config.toml
bias = "none"
init_std_up = 0.0255
optimizer = "soap_variant"
lr = 0.00417
beta1 = 0.95
dataset = "wikipedia_en"
Each number is 200 + 30 x the weight over its row's rms, rounded and kept within 0 to 999. Layers, rows and columns count from 0. The size before them is the row's rms in percent of the matrix's.

# up: layer 10 MLP up, 1536x384, rms 0.146, rows 975-992, columns 0-191
# down: layer 10 MLP down (transposed), 1536x384, rms 0.146, rows 975-992, columns 0-191
up975,101,238,188,198,217,157,184,224,282,195,227,195,219,198,231,195,227,170,212,232,171,180,198,192,247,171,228,203,142,184,176,234,147,255,219,217,163,199,211,187,233,194,268,170,208,223,213,234,255,215,213,233,216,163,142,147,205,250,170,183,174,159,212,218,195,230,207,192,245,235,231,208,239,215,200,254,218,207,184,216,167,195,198,191,167,156,235,217,209,154,166,188,186,190,207,189,209,219,150,198,226,173,213,224,212,195,200,226,214,158,217,228,166,219,222,203,196,182,190,230,208,206,205,228,200,169,211,195,224,222,215,182,211,192,160,182,204,188,209,216,177,174,182,195,217,193,236,285,181,218,165,213,185,177,166,151,114,234,179,202,227,219,153,193,235,237,203,118,225,218,229,214,200,195,186,232,170,159,157,215,216,181,195,208,198,219,232,239,204,222,193,195,184
down975,100,218,255,218,185,195,210,227,216,191,199,185,200,193,159,142,234,184,229,184,229,172,206,231,170,203,241,227,183,180,223,164,186,159,212,201,164,171,221,163,257,209,197,204,234,173,219,198,209,205,178,177,271,255,208,158,261,185,196,191,161,202,171,196,226,223,198,191,184,206,245,219,201,194,194,242,159,186,181,181,190,212,200,217,173,218,215,194,217,172,193,162,228,244,186,233,207,241,163,173,182,179,143,233,244,229,168,185,225,197,204,187,174,187,162,182,186,197,176,202,200,190,154,196,224,233,198,183,213,188,194,201,226,203,190,254,227,194,194,186,230,205,168,204,256,165,236,272,246,197,136,97,212,150,217,209,191,224,167,202,232,179,167,223,206,173,199,251,238,216,216,158,230,220,194,238,198,162,173,165,164,190,240,228,184,149,209,148,180,241,178,212,171
up976,103,156,210,204,156,175,177,182,169,188,235,226,194,183,188,229,247,165,230,233,182,217,234,205,182,233,219,211,156,161,184,177,207,151,214,229,150,206,205,221,241,234,207,204,156,217,209,189,211,230,165,142,149,183,185,182,188,181,199,206,204,247,174,205,222,185,175,201,168,182,225,173,195,160,194,200,229,207,222,233,225,240,205,202,245,168,188,240,196,169,171,192,189,110,190,183,222,227,200,157,179,229,242,228,251,201,211,216,237,232,230,219,243,223,168,231,151,226,221,165,137,186,200,201,226,227,195,234,229,230,172,206,219,208,193,226,202,252,206,172,249,179,198,215,208,189,203,192,190,211,280,133,245,209,250,183,165,153,215,187,284,258,196,157,196,192,175,227,199,219,118,231,148,187,157,249,242,239,239,210,229,209,136,212,209,171,246,182,230,180,173,214,150
down976,103,186,201,239,212,138,160,205,137,178,183,213,207,217,209,205,173,158,225,266,188,261,210,175,154,250,231,234,212,177,175,219,238,214,206,319,149,209,202,218,185,192,280,242,193,185,180,265,202,215,239,171,245,197,152,250,194,149,246,213,240,211,204,155,225,247,216,164,139,169,263,174,198,206,184,216,194,192,222,165,195,185,214,176,195,204,223,191,141,247,230,198,163,171,140,184,139,221,221,201,216,187,207,212,178,211,182,180,218,221,188,165,265,175,214,243,159,252,178,239,148,211,197,207,253,223,149,168,199,210,245,176,215,208,250,211,206,216,253,211,235,224,251,173,212,237,223,228,220,147,233,190,203,149,187,201,172,182,210,205,235,233,196,195,157,185,137,174,173,195,134,182,201,184,207,167,228,179,248,221,202,185,173,209,231,234,176,181,200,197,236,239,219
up977,104,236,193,232,149,175,205,160,247,210,220,224,213,185,216,209,142,210,215,204,207,192,194,225,154,198,212,200,241,127,172,178,160,198,103,205,217,170,196,192,207,208,228,164,211,202,184,249,230,276,233,179,221,169,156,140,198,144,197,194,202,195,206,203,198,206,171,214,191,218,155,209,223,192,257,221,249,194,209,217,182,224,224,213,252,210,261,226,213,231,189,190,198,243,235,234,179,205,156,189,245,156,174,218,138,203,193,235,233,199,158,221,222,205,228,199,264,168,184,236,224,161,204,167,183,206,205,209,165,194,195,176,175,151,244,205,228,231,228,234,135,186,204,162,201,208,182,235,165,180,245,205,164,193,216,243,163,264,160,199,190,220,192,200,210,161,204,270,190,197,197,215,209,227,198,221,228,190,220,200,150,154,184,192,230,221,231,194,178,213,224,203,197
down977,107,195,201,158,131,135,241,163,184,208,177,217,211,220,179,237,185,210,195,166,148,200,178,170,207,203,219,206,176,222,239,233,189,197,188,203,169,160,145,187,171,175,208,206,236,233,167,213,175,187,257,181,242,219,203,181,231,190,242,226,192,220,278,234,256,206,221,197,178,217,270,232,237,182,184,185,217,191,126,143,227,218,256,222,187,259,245,166,221,211,205,239,189,220,219,218,181,201,166,227,238,198,198,211,158,152,220,172,250,239,215,204,288,222,178,179,191,220,209,215,106,220,191,175,196,186,229,224,184,267,202,180,206,173,180,168,209,153,220,231,183,225,194,250,167,255,231,144,224,199,244,218,219,193,202,181,227,185,185,169,208,185,172,182,238,165,229,228,185,217,161,181,232,202,234,234,176,244,195,218,173,107,248,213,201,190,207,259,181,185,234,253,212
up978,093,158,194,143,188,139,212,157,191,182,170,217,168,187,144,154,203,180,147,220,152,192,208,143,205,168,191,253,178,221,180,183,226,216,154,186,215,152,185,188,163,193,190,183,239,254,224,211,235,189,164,183,215,206,193,218,176,194,202,253,263,187,231,189,185,233,181,169,184,188,194,191,224,249,199,217,184,235,250,153,220,207,177,216,220,165,142,235,233,272,234,208,165,184,214,239,249,200,177,153,205,235,239,182,174,162,232,232,250,195,252,164,189,203,198,146,200,210,226,177,198,208,160,224,203,252,196,191,201,180,163,206,211,258,215,202,185,183,210,163,180,212,235,167,241,174,198,228,204,227,193,197,159,161,252,206,187,210,198,256,222,182,199,207,217,197,184,226,252,259,216,191,234,201,225,229,163,186,191,195,164,167,161,165,180,234,176,187,178,188,261,168,181
down978,093,149,197,193,154,139,179,186,209,145,154,210,193,233,201,262,210,202,187,221,182,150,184,212,227,169,192,162,226,174,190,179,199,133,185,141,234,191,195,194,214,169,218,199,215,178,148,142,239,178,151,237,244,198,210,200,203,185,198,240,169,214,214,180,206,280,242,229,191,210,224,190,220,242,164,180,189,196,211,220,208,214,263,253,182,238,157,205,235,211,234,168,207,196,217,165,246,207,179,228,206,210,191,218,199,224,213,191,174,217,151,193,225,224,162,169,191,179,204,223,271,166,182,240,171,159,201,227,169,186,210,239,177,207,194,200,191,271,153,197,222,204,232,224,203,198,195,168,199,152,202,192,228,132,223,196,196,178,152,156,187,193,193,169,225,245,213,226,134,203,203,195,201,152,248,204,216,164,177,188,134,222,238,195,209,210,178,231,220,231,247,184,229
up979,100,174,162,202,219,177,212,200,213,236,175,207,200,200,170,213,218,256,158,196,166,220,156,202,160,199,172,239,218,176,124,205,208,178,195,145,260,181,189,188,156,211,254,189,203,232,179,211,234,188,135,214,153,219,225,223,207,170,235,212,173,206,211,208,187,219,239,214,167,281,141,146,200,224,179,181,175,175,229,184,198,156,212,173,170,214,242,205,180,205,222,219,251,254,180,197,210,180,230,195,195,180,220,181,193,231,200,146,205,242,230,203,215,192,174,133,160,178,240,156,164,204,209,182,187,211,189,216,222,230,163,290,196,210,167,253,182,188,159,211,238,185,214,234,193,172,178,145,171,198,218,196,196,184,229,206,237,172,253,217,197,190,196,228,204,244,218,227,240,189,247,161,169,197,264,184,251,197,182,241,177,168,195,179,211,205,236,201,181,204,152,225,219
down979,099,233,148,148,183,144,243,210,191,214,268,199,205,248,191,173,129,194,192,186,201,183,173,139,167,159,244,160,209,218,163,199,145,179,146,194,205,214,238,196,216,181,270,171,173,216,242,194,192,168,217,208,201,216,244,139,167,170,205,204,214,157,172,154,222,205,182,194,185,259,221,255,215,189,242,203,170,211,229,182,199,240,220,168,152,195,192,195,171,201,245,159,219,222,197,199,235,199,240,241,182,160,223,204,172,228,199,165,239,225,210,211,193,185,153,180,229,196,208,242,209,202,215,186,202,228,193,164,151,264,219,211,176,177,151,213,118,219,227,187,201,163,217,187,235,181,251,180,193,187,234,206,250,177,227,198,219,158,145,145,235,204,213,213,170,205,196,165,182,235,171,256,182,195,162,177,214,175,215,176,204,185,190,167,202,209,226,198,193,181,200,218,173
up980,099,229,168,166,189,193,227,255,217,238,202,164,250,196,265,276,170,207,157,202,237,178,234,208,188,188,205,147,267,229,192,220,183,176,193,220,207,163,211,214,241,215,196,179,217,135,189,223,212,200,234,171,207,211,212,168,188,251,207,183,162,197,196,242,158,193,169,211,187,233,226,154,219,179,179,153,179,151,195,154,216,168,202,171,287,262,153,212,176,217,224,193,160,170,206,158,214,149,191,277,168,237,131,195,224,212,214,250,247,197,181,204,203,260,188,171,231,205,190,233,189,208,167,250,196,189,167,174,172,214,191,164,220,239,203,219,264,193,209,215,218,217,151,186,221,212,207,147,145,146,190,215,205,211,222,184,190,231,152,226,237,181,208,151,153,177,207,217,185,204,194,204,190,157,193,244,165,217,190,226,226,197,182,183,181,166,168,220,227,215,217,187,183
down980,105,207,158,179,218,165,222,198,165,207,181,183,244,203,190,236,206,163,221,179,221,194,223,227,168,209,165,170,188,212,220,233,204,241,188,216,162,201,199,185,166,200,204,202,191,147,194,175,195,217,163,247,232,208,214,162,213,201,194,195,195,219,258,249,209,184,191,268,210,151,235,177,200,195,190,129,175,161,213,179,186,206,171,183,211,231,263,168,178,221,173,229,188,190,206,153,158,220,191,276,217,206,185,180,206,191,215,196,161,209,207,279,189,229,155,151,201,212,214,224,129,252,162,151,212,129,142,173,170,198,160,174,176,221,185,210,211,177,199,200,229,188,162,155,176,253,198,217,250,197,215,218,176,163,117,208,168,213,151,168,215,171,184,212,192,179,214,185,212,179,246,190,207,212,206,212,209,157,203,214,230,241,245,148,221,222,177,174,195,197,196,251,175
up981,093,237,203,239,181,159,196,216,206,189,189,215,161,203,216,201,155,216,187,224,193,263,239,209,210,203,228,204,179,161,210,180,216,173,233,211,211,208,177,230,182,162,180,145,166,226,208,196,220,221,138,223,144,171,167,188,219,198,223,211,195,199,227,190,240,134,232,207,140,161,125,206,194,175,190,167,190,208,196,170,206,240,220,193,170,114,216,234,165,159,243,214,268,205,210,220,285,158,234,170,232,177,177,230,198,216,163,210,116,172,204,228,204,199,173,166,180,139,199,169,179,245,256,275,216,206,171,230,155,187,182,228,239,189,232,200,219,185,214,191,217,241,209,178,192,221,188,206,233,190,206,240,198,208,229,187,168,148,180,175,236,236,196,201,174,209,248,210,190,189,246,176,150,213,181,192,156,203,169,186,219,206,233,149,232,158,254,176,222,214,199,254,194
down981,094,220,135,180,285,211,199,204,235,185,242,217,197,220,179,205,208,218,235,217,201,210,207,151,201,184,215,171,163,235,163,166,183,210,232,243,159,178,167,194,228,226,201,172,215,241,255,162,215,219,223,227,158,250,195,241,220,233,228,175,172,188,218,186,192,185,157,206,216,190,197,131,192,206,170,194,204,168,223,196,197,198,232,201,184,135,252,206,174,183,170,131,197,212,216,190,188,204,211,175,217,200,249,191,239,223,200,202,223,177,256,209,201,149,229,207,164,173,191,202,203,218,212,209,193,231,188,217,173,178,192,226,164,220,212,141,237,196,174,192,166,153,230,184,221,201,223,182,197,202,203,210,210,171,116,225,223,187,207,206,208,232,205,228,213,205,183,239,179,222,188,189,221,250,212,228,197,184,217,202,179,244,187,219,226,171,167,178,158,178,197,183,180
up982,091,224,215,189,193,202,243,247,187,180,182,222,206,170,200,182,176,113,188,207,187,221,227,212,201,167,221,193,233,179,211,207,234,206,211,134,168,184,192,196,171,180,168,159,154,199,130,209,188,223,221,224,217,182,219,155,241,219,178,239,171,167,224,228,141,211,195,217,148,225,205,162,154,167,197,206,179,192,206,150,189,209,249,186,171,173,254,230,194,242,236,188,199,221,172,213,152,195,201,229,190,198,121,235,235,227,219,217,186,156,210,180,200,153,188,206,208,192,216,179,212,264,226,189,227,159,148,205,260,202,166,157,198,249,200,216,188,162,163,184,167,199,203,134,193,198,168,141,226,198,191,200,207,176,259,222,178,162,178,234,200,176,222,247,116,134,209,224,214,231,188,203,153,207,237,160,172,188,201,177,191,160,258,169,155,175,220,245,248,177,215,161,191
down982,093,225,203,185,287,229,220,186,236,220,162,151,272,190,187,217,218,149,252,194,195,231,173,175,184,175,195,175,176,213,188,258,196,139,208,154,216,203,236,243,220,210,230,158,178,203,228,199,196,149,203,222,195,233,187,273,184,298,186,149,218,177,232,202,227,182,225,180,215,146,165,193,199,164,247,195,190,215,248,171,201,236,231,184,191,210,137,193,227,187,210,167,193,189,197,206,215,212,263,165,227,228,223,206,212,222,213,189,199,256,177,188,285,179,215,224,195,158,166,170,193,221,211,225,163,197,166,204,192,224,189,188,187,192,224,220,220,168,204,214,209,198,219,163,229,219,241,213,171,238,218,214,193,207,150,244,218,225,131,203,194,188,259,162,201,186,188,180,216,187,217,193,156,193,226,216,239,193,201,180,210,220,216,193,137,187,201,190,162,159,198,214,171
up983,105,195,203,173,203,218,209,183,180,195,215,213,238,232,225,168,222,161,201,158,199,206,207,148,195,193,232,180,268,231,189,169,144,179,210,211,224,215,199,213,216,156,236,208,208,245,230,194,202,214,213,142,247,189,168,171,206,222,184,232,186,210,228,262,215,164,208,202,203,153,156,138,175,281,196,179,220,134,202,166,169,186,253,209,200,223,198,211,206,219,183,193,133,187,210,198,165,166,245,251,220,229,194,134,238,187,238,217,202,215,241,163,198,216,208,128,187,253,228,183,243,224,206,190,186,202,213,223,233,208,249,145,219,237,196,204,195,172,224,203,165,210,185,173,173,149,211,178,188,207,164,167,256,221,228,241,198,210,218,212,182,207,178,204,199,198,130,234,210,214,183,192,200,220,203,220,177,224,154,243,172,210,175,228,268,172,171,214,189,225,178,169,211
down983,104,163,187,179,238,221,152,216,224,171,191,198,178,176,217,161,207,200,180,250,226,184,191,160,186,139,249,177,196,230,215,229,218,231,261,156,216,162,125,228,195,208,200,184,190,173,164,207,244,194,198,201,173,196,177,227,187,221,232,188,170,219,159,183,230,207,230,186,216,222,189,164,223,134,200,160,168,257,236,134,246,232,229,195,184,178,215,179,184,222,201,193,146,201,230,131,207,220,182,225,125,165,229,220,161,203,285,229,102,203,222,223,153,192,232,221,198,199,216,206,166,208,186,171,206,214,195,217,227,206,197,132,238,194,188,218,165,197,223,253,204,224,178,193,220,179,212,225,192,180,232,234,224,205,214,222,195,187,188,170,229,249,220,256,210,218,187,205,208,253,154,149,196,193,230,191,146,191,214,196,208,215,242,205,218,199,158,180,204,163,221,219,203
up984,094,224,172,224,194,166,223,186,246,155,182,200,201,220,180,212,243,193,226,182,196,161,226,174,131,222,234,285,192,247,234,275,201,224,177,178,209,209,222,199,194,198,238,240,194,207,237,229,195,215,173,194,250,142,172,212,214,238,225,206,222,159,210,160,215,169,223,216,178,175,198,140,189,217,274,137,225,142,188,234,203,185,198,155,191,182,173,245,189,176,157,201,154,184,219,213,190,213,136,211,178,188,155,223,213,216,149,204,221,170,190,215,237,244,188,186,238,257,226,168,195,150,199,193,220,245,155,166,213,184,217,245,195,253,209,196,166,149,206,181,206,209,236,219,201,186,159,183,176,242,208,148,168,211,251,223,170,198,241,201,207,185,214,150,209,204,245,210,233,152,200,186,190,248,254,188,117,160,122,171,173,201,193,233,210,181,205,195,219,186,243,200,173
down984,098,232,175,147,156,230,192,195,249,181,216,162,199,220,257,185,191,194,180,193,194,221,205,184,215,228,209,239,192,153,168,191,132,186,210,261,190,240,169,247,233,199,243,180,247,154,213,186,188,135,206,181,192,193,219,275,265,282,184,223,200,225,211,159,252,182,222,194,151,205,161,216,165,237,153,250,193,232,209,221,200,160,230,222,213,192,191,207,197,192,153,232,233,208,222,157,222,175,180,218,186,204,183,126,224,179,171,183,188,159,195,196,243,238,176,265,174,173,183,199,200,171,243,193,168,136,141,191,164,164,190,225,197,264,228,201,199,164,208,240,175,175,202,202,204,238,218,159,181,229,134,179,192,182,165,242,206,217,237,208,280,203,268,206,185,188,243,188,244,186,152,185,245,175,226,178,200,145,181,242,201,213,168,240,197,173,246,168,225,210,221,194,229
up985,094,175,208,232,192,195,116,194,195,179,193,162,209,152,187,190,207,177,172,177,248,221,198,250,161,200,182,201,224,193,191,213,220,160,231,196,230,164,181,198,228,175,159,185,176,238,264,200,197,221,217,224,154,179,225,207,147,153,239,239,196,128,228,240,155,151,145,208,184,183,187,173,177,224,267,172,193,189,185,220,234,178,179,236,232,159,192,204,189,202,230,212,166,185,250,177,237,214,210,183,251,178,230,166,211,195,228,151,176,202,193,229,265,206,229,176,207,194,191,157,165,219,168,170,140,157,177,167,157,181,202,189,206,194,212,210,179,233,165,227,194,194,216,228,228,134,191,224,205,195,178,158,223,225,161,220,143,227,177,194,200,204,204,185,198,178,204,235,223,173,240,233,161,224,162,184,276,230,212,171,172,169,252,188,148,186,195,222,178,171,201,136,297
down985,098,138,196,235,241,144,173,95,162,209,162,191,146,205,179,213,195,153,216,186,236,202,151,158,164,252,228,186,262,200,222,226,187,154,245,183,214,191,209,201,215,222,163,166,192,172,230,192,244,187,224,206,202,225,224,160,206,222,233,204,258,235,163,163,171,139,227,201,248,205,165,182,213,194,273,201,170,248,191,196,211,246,210,197,258,206,261,202,272,237,199,182,194,144,222,190,210,164,165,177,220,229,223,197,241,250,199,129,191,182,185,225,175,206,172,209,227,137,171,236,171,226,165,220,194,194,197,150,188,164,239,190,214,165,185,179,165,181,209,193,142,215,207,193,249,224,158,206,204,225,141,208,191,207,193,250,243,193,247,184,183,215,162,211,182,217,202,223,152,254,128,194,166,223,230,165,235,208,180,289,130,205,212,192,235,239,244,190,222,176,236,238,230
up986,112,244,197,158,229,215,201,216,181,219,220,142,178,190,154,198,219,229,212,201,203,193,244,246,243,170,204,178,203,269,170,168,186,213,214,213,183,192,238,174,187,238,204,237,208,155,184,181,186,157,209,186,219,147,212,211,221,199,189,231,229,223,208,286,236,169,172,157,209,185,134,209,232,235,174,154,210,151,202,226,223,183,168,193,157,136,153,227,260,179,183,151,154,213,245,168,160,136,208,222,235,216,192,150,182,178,195,195,139,162,222,198,187,180,174,173,227,164,201,183,204,213,250,201,231,193,165,206,213,161,247,230,204,170,159,288,226,230,202,192,170,180,186,174,161,251,260,193,173,216,164,206,187,191,248,178,122,196,204,224,238,218,223,205,215,202,185,160,228,198,166,235,214,164,217,246,220,216,149,189,165,208,217,209,212,228,190,196,213,249,198,260,145
down986,106,199,145,154,222,167,190,206,198,202,268,204,226,245,150,230,210,213,205,225,164,209,214,223,206,175,177,201,189,205,161,204,222,158,202,242,220,206,256,186,184,179,200,188,135,247,224,205,217,176,191,176,218,208,191,192,236,214,184,214,174,201,171,217,214,174,186,151,192,213,152,212,159,195,184,190,210,172,173,209,214,187,188,187,179,199,208,172,193,99,248,144,215,229,196,234,201,189,178,214,279,183,213,164,144,231,184,229,163,231,212,195,223,204,142,194,197,176,210,179,177,237,175,231,231,211,199,146,165,178,187,158,183,179,178,165,161,187,255,224,302,200,158,278,212,210,217,239,212,240,219,179,155,169,175,195,253,244,217,146,222,190,198,148,124,228,206,190,210,153,186,179,237,169,200,181,210,162,199,189,233,206,210,222,189,204,187,164,248,158,238,185,184
up987,098,210,195,181,193,153,168,214,212,227,180,204,195,166,186,188,213,158,240,200,211,205,207,229,202,183,190,221,255,174,140,163,224,190,212,250,184,182,211,177,205,210,186,159,226,182,231,189,226,196,194,193,232,196,160,193,133,205,210,207,232,221,176,198,169,197,205,165,167,126,200,223,231,217,233,274,230,239,186,191,185,213,174,240,208,219,203,178,203,218,215,229,172,194,219,176,217,213,176,166,218,107,194,205,169,198,196,212,280,219,189,254,214,216,213,183,159,223,171,221,161,221,190,221,120,256,225,196,168,183,204,133,191,233,149,259,183,143,209,189,167,192,220,187,194,231,172,177,225,219,176,179,188,192,244,195,246,201,203,259,183,204,187,195,238,217,219,188,210,179,223,221,170,214,185,170,241,209,206,184,167,203,179,205,165,195,178,199,224,204,200,170,166
down987,096,250,194,227,248,194,198,241,229,170,257,248,176,209,175,215,178,207,237,216,189,158,148,220,143,198,147,216,208,231,180,171,202,237,227,206,158,205,253,188,217,230,206,177,259,186,176,225,179,193,195,238,138,194,156,204,253,216,204,215,191,206,254,184,221,190,233,175,204,190,172,186,218,207,259,199,224,221,189,221,241,201,148,134,185,189,229,165,162,164,170,220,202,135,201,241,192,166,160,186,216,236,186,200,170,247,235,187,212,203,206,222,209,219,199,194,160,216,248,153,230,195,113,211,187,162,187,220,183,216,214,193,215,187,245,144,197,163,186,197,221,221,233,232,166,213,190,194,222,236,197,171,199,154,216,187,203,209,181,235,156,192,236,195,154,222,229,193,172,222,199,235,184,205,189,216,206,160,201,183,170,186,170,230,153,183,188,168,191,199,253,258,219
up988,103,132,224,127,232,188,231,206,208,246,192,223,160,268,188,202,210,211,227,224,186,196,167,200,224,190,190,191,207,194,201,171,208,242,205,191,224,209,207,192,152,166,203,241,225,221,220,202,200,264,195,236,201,211,189,168,115,204,256,164,232,179,206,149,124,207,219,187,206,166,207,215,206,195,152,176,196,208,155,213,196,182,213,267,235,274,199,205,215,215,178,223,194,239,181,166,191,203,216,238,217,206,190,271,194,211,196,218,169,180,200,200,169,132,225,224,193,202,206,158,223,220,175,182,218,156,209,196,215,163,174,189,186,210,180,248,247,211,178,162,83,221,238,170,182,210,190,202,185,168,167,176,227,212,192,181,169,217,242,207,207,156,194,193,218,215,218,230,232,152,202,226,191,207,210,231,227,170,261,179,161,192,242,232,199,195,264,216,157,236,265,232,180
down988,099,189,217,158,192,185,198,209,209,175,224,188,263,188,233,201,189,239,262,235,229,196,206,234,208,178,203,184,174,173,180,211,152,190,203,115,202,230,241,179,165,211,162,248,244,201,205,174,197,201,222,213,197,164,198,184,216,201,200,202,199,162,236,191,201,187,222,226,150,155,188,210,194,214,227,206,247,188,197,123,209,245,209,180,189,166,217,138,219,200,206,157,141,194,206,238,242,169,218,182,210,146,219,232,205,261,163,134,199,182,192,269,245,209,181,255,211,192,216,146,166,251,193,165,255,198,233,196,168,179,226,179,197,165,201,166,154,207,201,201,211,209,222,250,238,203,225,147,176,218,202,228,182,196,209,142,192,243,209,175,191,181,216,251,177,188,168,241,141,225,127,247,207,241,227,209,190,163,224,182,208,207,177,145,204,228,217,187,210,185,257,192,163
up989,096,213,173,199,179,165,200,206,220,184,184,204,221,211,181,167,218,204,148,140,249,174,172,186,219,195,189,198,214,215,202,222,185,224,171,204,274,152,228,196,269,239,229,197,227,178,211,201,241,191,202,214,218,192,233,198,188,150,202,206,216,208,175,176,150,232,173,263,202,168,229,172,200,158,183,221,192,177,141,182,198,225,166,206,169,158,211,217,175,179,251,173,132,204,199,212,236,231,216,177,198,218,180,196,190,231,217,214,226,224,170,214,227,233,177,243,208,223,182,208,161,136,157,168,207,196,233,167,180,233,153,211,152,245,184,205,174,236,184,233,192,258,189,225,230,207,236,190,176,234,187,214,221,154,254,207,234,169,176,195,168,201,232,202,181,168,239,188,203,191,191,192,170,228,167,191,203,240,210,163,215,230,148,196,192,134,203,174,201,173,205,249,188
down989,100,143,152,163,175,212,225,225,210,225,211,214,246,240,211,216,160,166,199,162,216,174,209,231,172,224,157,211,205,234,182,216,180,218,209,186,216,169,228,178,131,196,247,197,237,202,206,192,214,197,221,208,163,205,155,205,230,201,146,211,198,264,207,117,184,218,210,233,220,198,166,253,185,173,214,199,143,177,237,160,264,221,194,189,170,206,220,216,210,188,262,182,171,207,205,243,198,224,189,193,193,257,161,213,156,194,230,180,209,173,160,168,209,257,216,185,206,248,154,227,207,203,223,215,193,205,188,234,154,236,208,170,197,143,179,247,204,214,195,243,193,199,144,233,244,157,184,262,160,210,234,171,184,241,203,160,216,187,215,216,150,249,214,234,207,202,200,183,215,188,198,150,158,226,187,204,201,196,196,170,189,219,200,212,172,236,210,237,170,145,173,257,246
up990,108,126,206,189,187,171,151,187,177,227,164,187,209,179,205,120,212,199,139,201,281,190,230,211,281,127,204,198,202,250,218,127,221,245,196,158,249,162,218,157,180,172,192,169,190,184,196,210,244,173,152,142,253,244,175,166,194,216,246,204,235,161,187,213,199,185,169,186,212,123,219,201,193,161,183,214,240,196,168,160,187,267,249,187,242,170,180,232,172,188,146,175,195,239,138,212,189,198,190,168,199,192,192,169,173,185,203,208,218,179,204,179,171,200,233,231,151,246,212,197,170,176,185,221,189,198,182,170,185,147,176,255,190,183,181,243,191,243,180,243,179,222,188,201,248,157,275,210,176,236,177,233,194,134,241,205,225,232,192,187,228,210,248,187,177,154,228,196,239,165,189,167,185,199,187,215,201,193,226,217,160,183,165,227,190,190,215,204,197,178,193,152,194
down990,101,159,160,199,215,208,201,192,200,188,140,193,211,164,200,214,140,183,276,228,236,183,248,216,195,214,198,179,224,174,223,225,185,252,223,216,184,176,197,212,201,163,213,186,194,180,187,262,127,197,185,274,213,189,195,177,204,223,179,258,169,190,201,182,234,241,231,242,201,111,209,232,140,211,191,164,169,207,196,208,219,188,208,231,208,156,210,242,172,192,199,190,159,235,190,135,200,222,177,175,159,214,204,218,192,229,209,179,205,221,210,162,197,244,201,235,251,167,184,231,205,184,210,226,227,172,212,205,201,191,147,244,195,193,192,202,220,288,188,228,184,219,179,241,219,231,186,231,204,215,210,231,242,202,200,223,232,189,227,206,200,212,180,175,185,141,224,124,254,169,177,200,198,214,176,250,265,199,146,216,156,165,138,246,197,212,207,200,186,206,176,209,192
up991,101,171,212,237,242,205,221,178,239,208,126,266,188,164,198,167,189,225,232,146,149,160,186,190,253,201,198,197,234,212,226,262,221,224,274,171,238,170,196,226,150,184,172,217,204,236,227,164,222,204,211,232,144,188,217,246,253,193,231,191,156,150,186,224,160,183,194,156,186,235,191,191,238,190,177,216,215,248,216,191,234,197,236,213,189,226,171,230,181,218,143,193,235,197,223,179,185,243,164,200,202,275,159,178,216,190,191,190,254,226,195,190,188,223,193,202,194,221,202,156,147,204,217,200,243,181,168,222,227,280,263,185,223,221,194,194,197,216,226,154,157,179,253,189,205,220,206,209,168,209,244,192,157,172,256,170,236,197,194,234,175,218,193,160,209,185,203,234,197,207,190,235,226,181,158,179,215,153,194,189,187,224,181,226,186,199,215,202,163,221,205,139,175
down991,100,243,211,204,254,205,210,153,118,188,159,243,181,202,189,156,190,190,180,161,195,204,227,161,208,202,165,178,219,216,236,194,200,237,185,211,254,246,158,227,171,229,190,202,210,222,208,208,175,207,204,170,197,209,155,141,239,187,207,210,197,179,215,240,194,167,252,212,206,163,256,184,228,147,202,135,141,175,207,175,169,214,178,225,238,159,231,171,207,241,187,183,216,233,215,206,205,204,182,138,228,233,233,231,160,166,179,195,226,215,176,208,200,204,159,200,182,228,166,235,164,243,168,130,207,186,226,218,177,245,224,210,157,180,139,197,167,230,240,219,161,174,191,158,211,251,228,213,153,231,229,209,213,232,205,147,180,215,276,248,189,198,224,189,208,223,194,179,234,184,154,184,180,269,246,193,216,147,212,228,177,181,182,222,230,187,252,222,200,206,179,252,229
up992,096,185,184,207,128,198,162,199,226,203,231,210,187,167,175,213,242,161,174,203,149,247,205,192,210,228,268,193,188,129,186,179,187,201,202,189,207,209,128,215,195,229,222,210,151,199,209,189,229,222,224,191,250,202,168,204,190,202,236,208,218,181,200,206,225,156,177,221,180,254,200,183,169,176,197,195,180,210,189,204,249,223,210,173,162,205,243,178,168,201,162,221,208,153,191,255,204,225,195,206,197,158,242,230,218,198,221,163,157,234,178,230,237,254,201,249,179,242,198,192,211,186,309,206,184,209,240,194,196,229,179,207,184,175,214,228,159,264,148,191,199,141,194,223,198,192,239,209,153,117,123,171,241,162,171,217,206,233,203,179,209,179,192,192,259,190,155,218,228,148,217,211,157,198,209,152,194,199,158,178,220,205,196,157,195,204,240,257,215,203,184,227,182
down992,096,210,190,173,153,208,221,180,227,226,180,222,171,264,210,230,180,230,188,178,206,181,216,166,282,161,221,225,214,201,214,176,169,199,166,215,210,186,219,228,224,226,209,212,192,211,141,200,198,191,186,249,219,223,233,218,236,165,220,215,143,176,166,222,216,179,160,226,215,228,219,223,168,211,227,174,201,164,195,185,189,240,170,203,197,202,213,207,207,146,213,147,201,153,213,211,235,203,233,233,179,222,137,192,181,210,207,191,173,192,194,191,188,186,191,183,146,267,199,242,161,186,242,177,169,203,245,162,202,228,160,199,176,246,190,226,142,229,159,211,242,200,189,271,215,175,111,245,194,169,175,224,246,158,185,193,179,222,239,131,180,184,212,176,209,246,191,169,143,135,173,198,226,211,213,172,203,166,175,202,231,236,232,169,192,230,239,212,136,172,189,236,200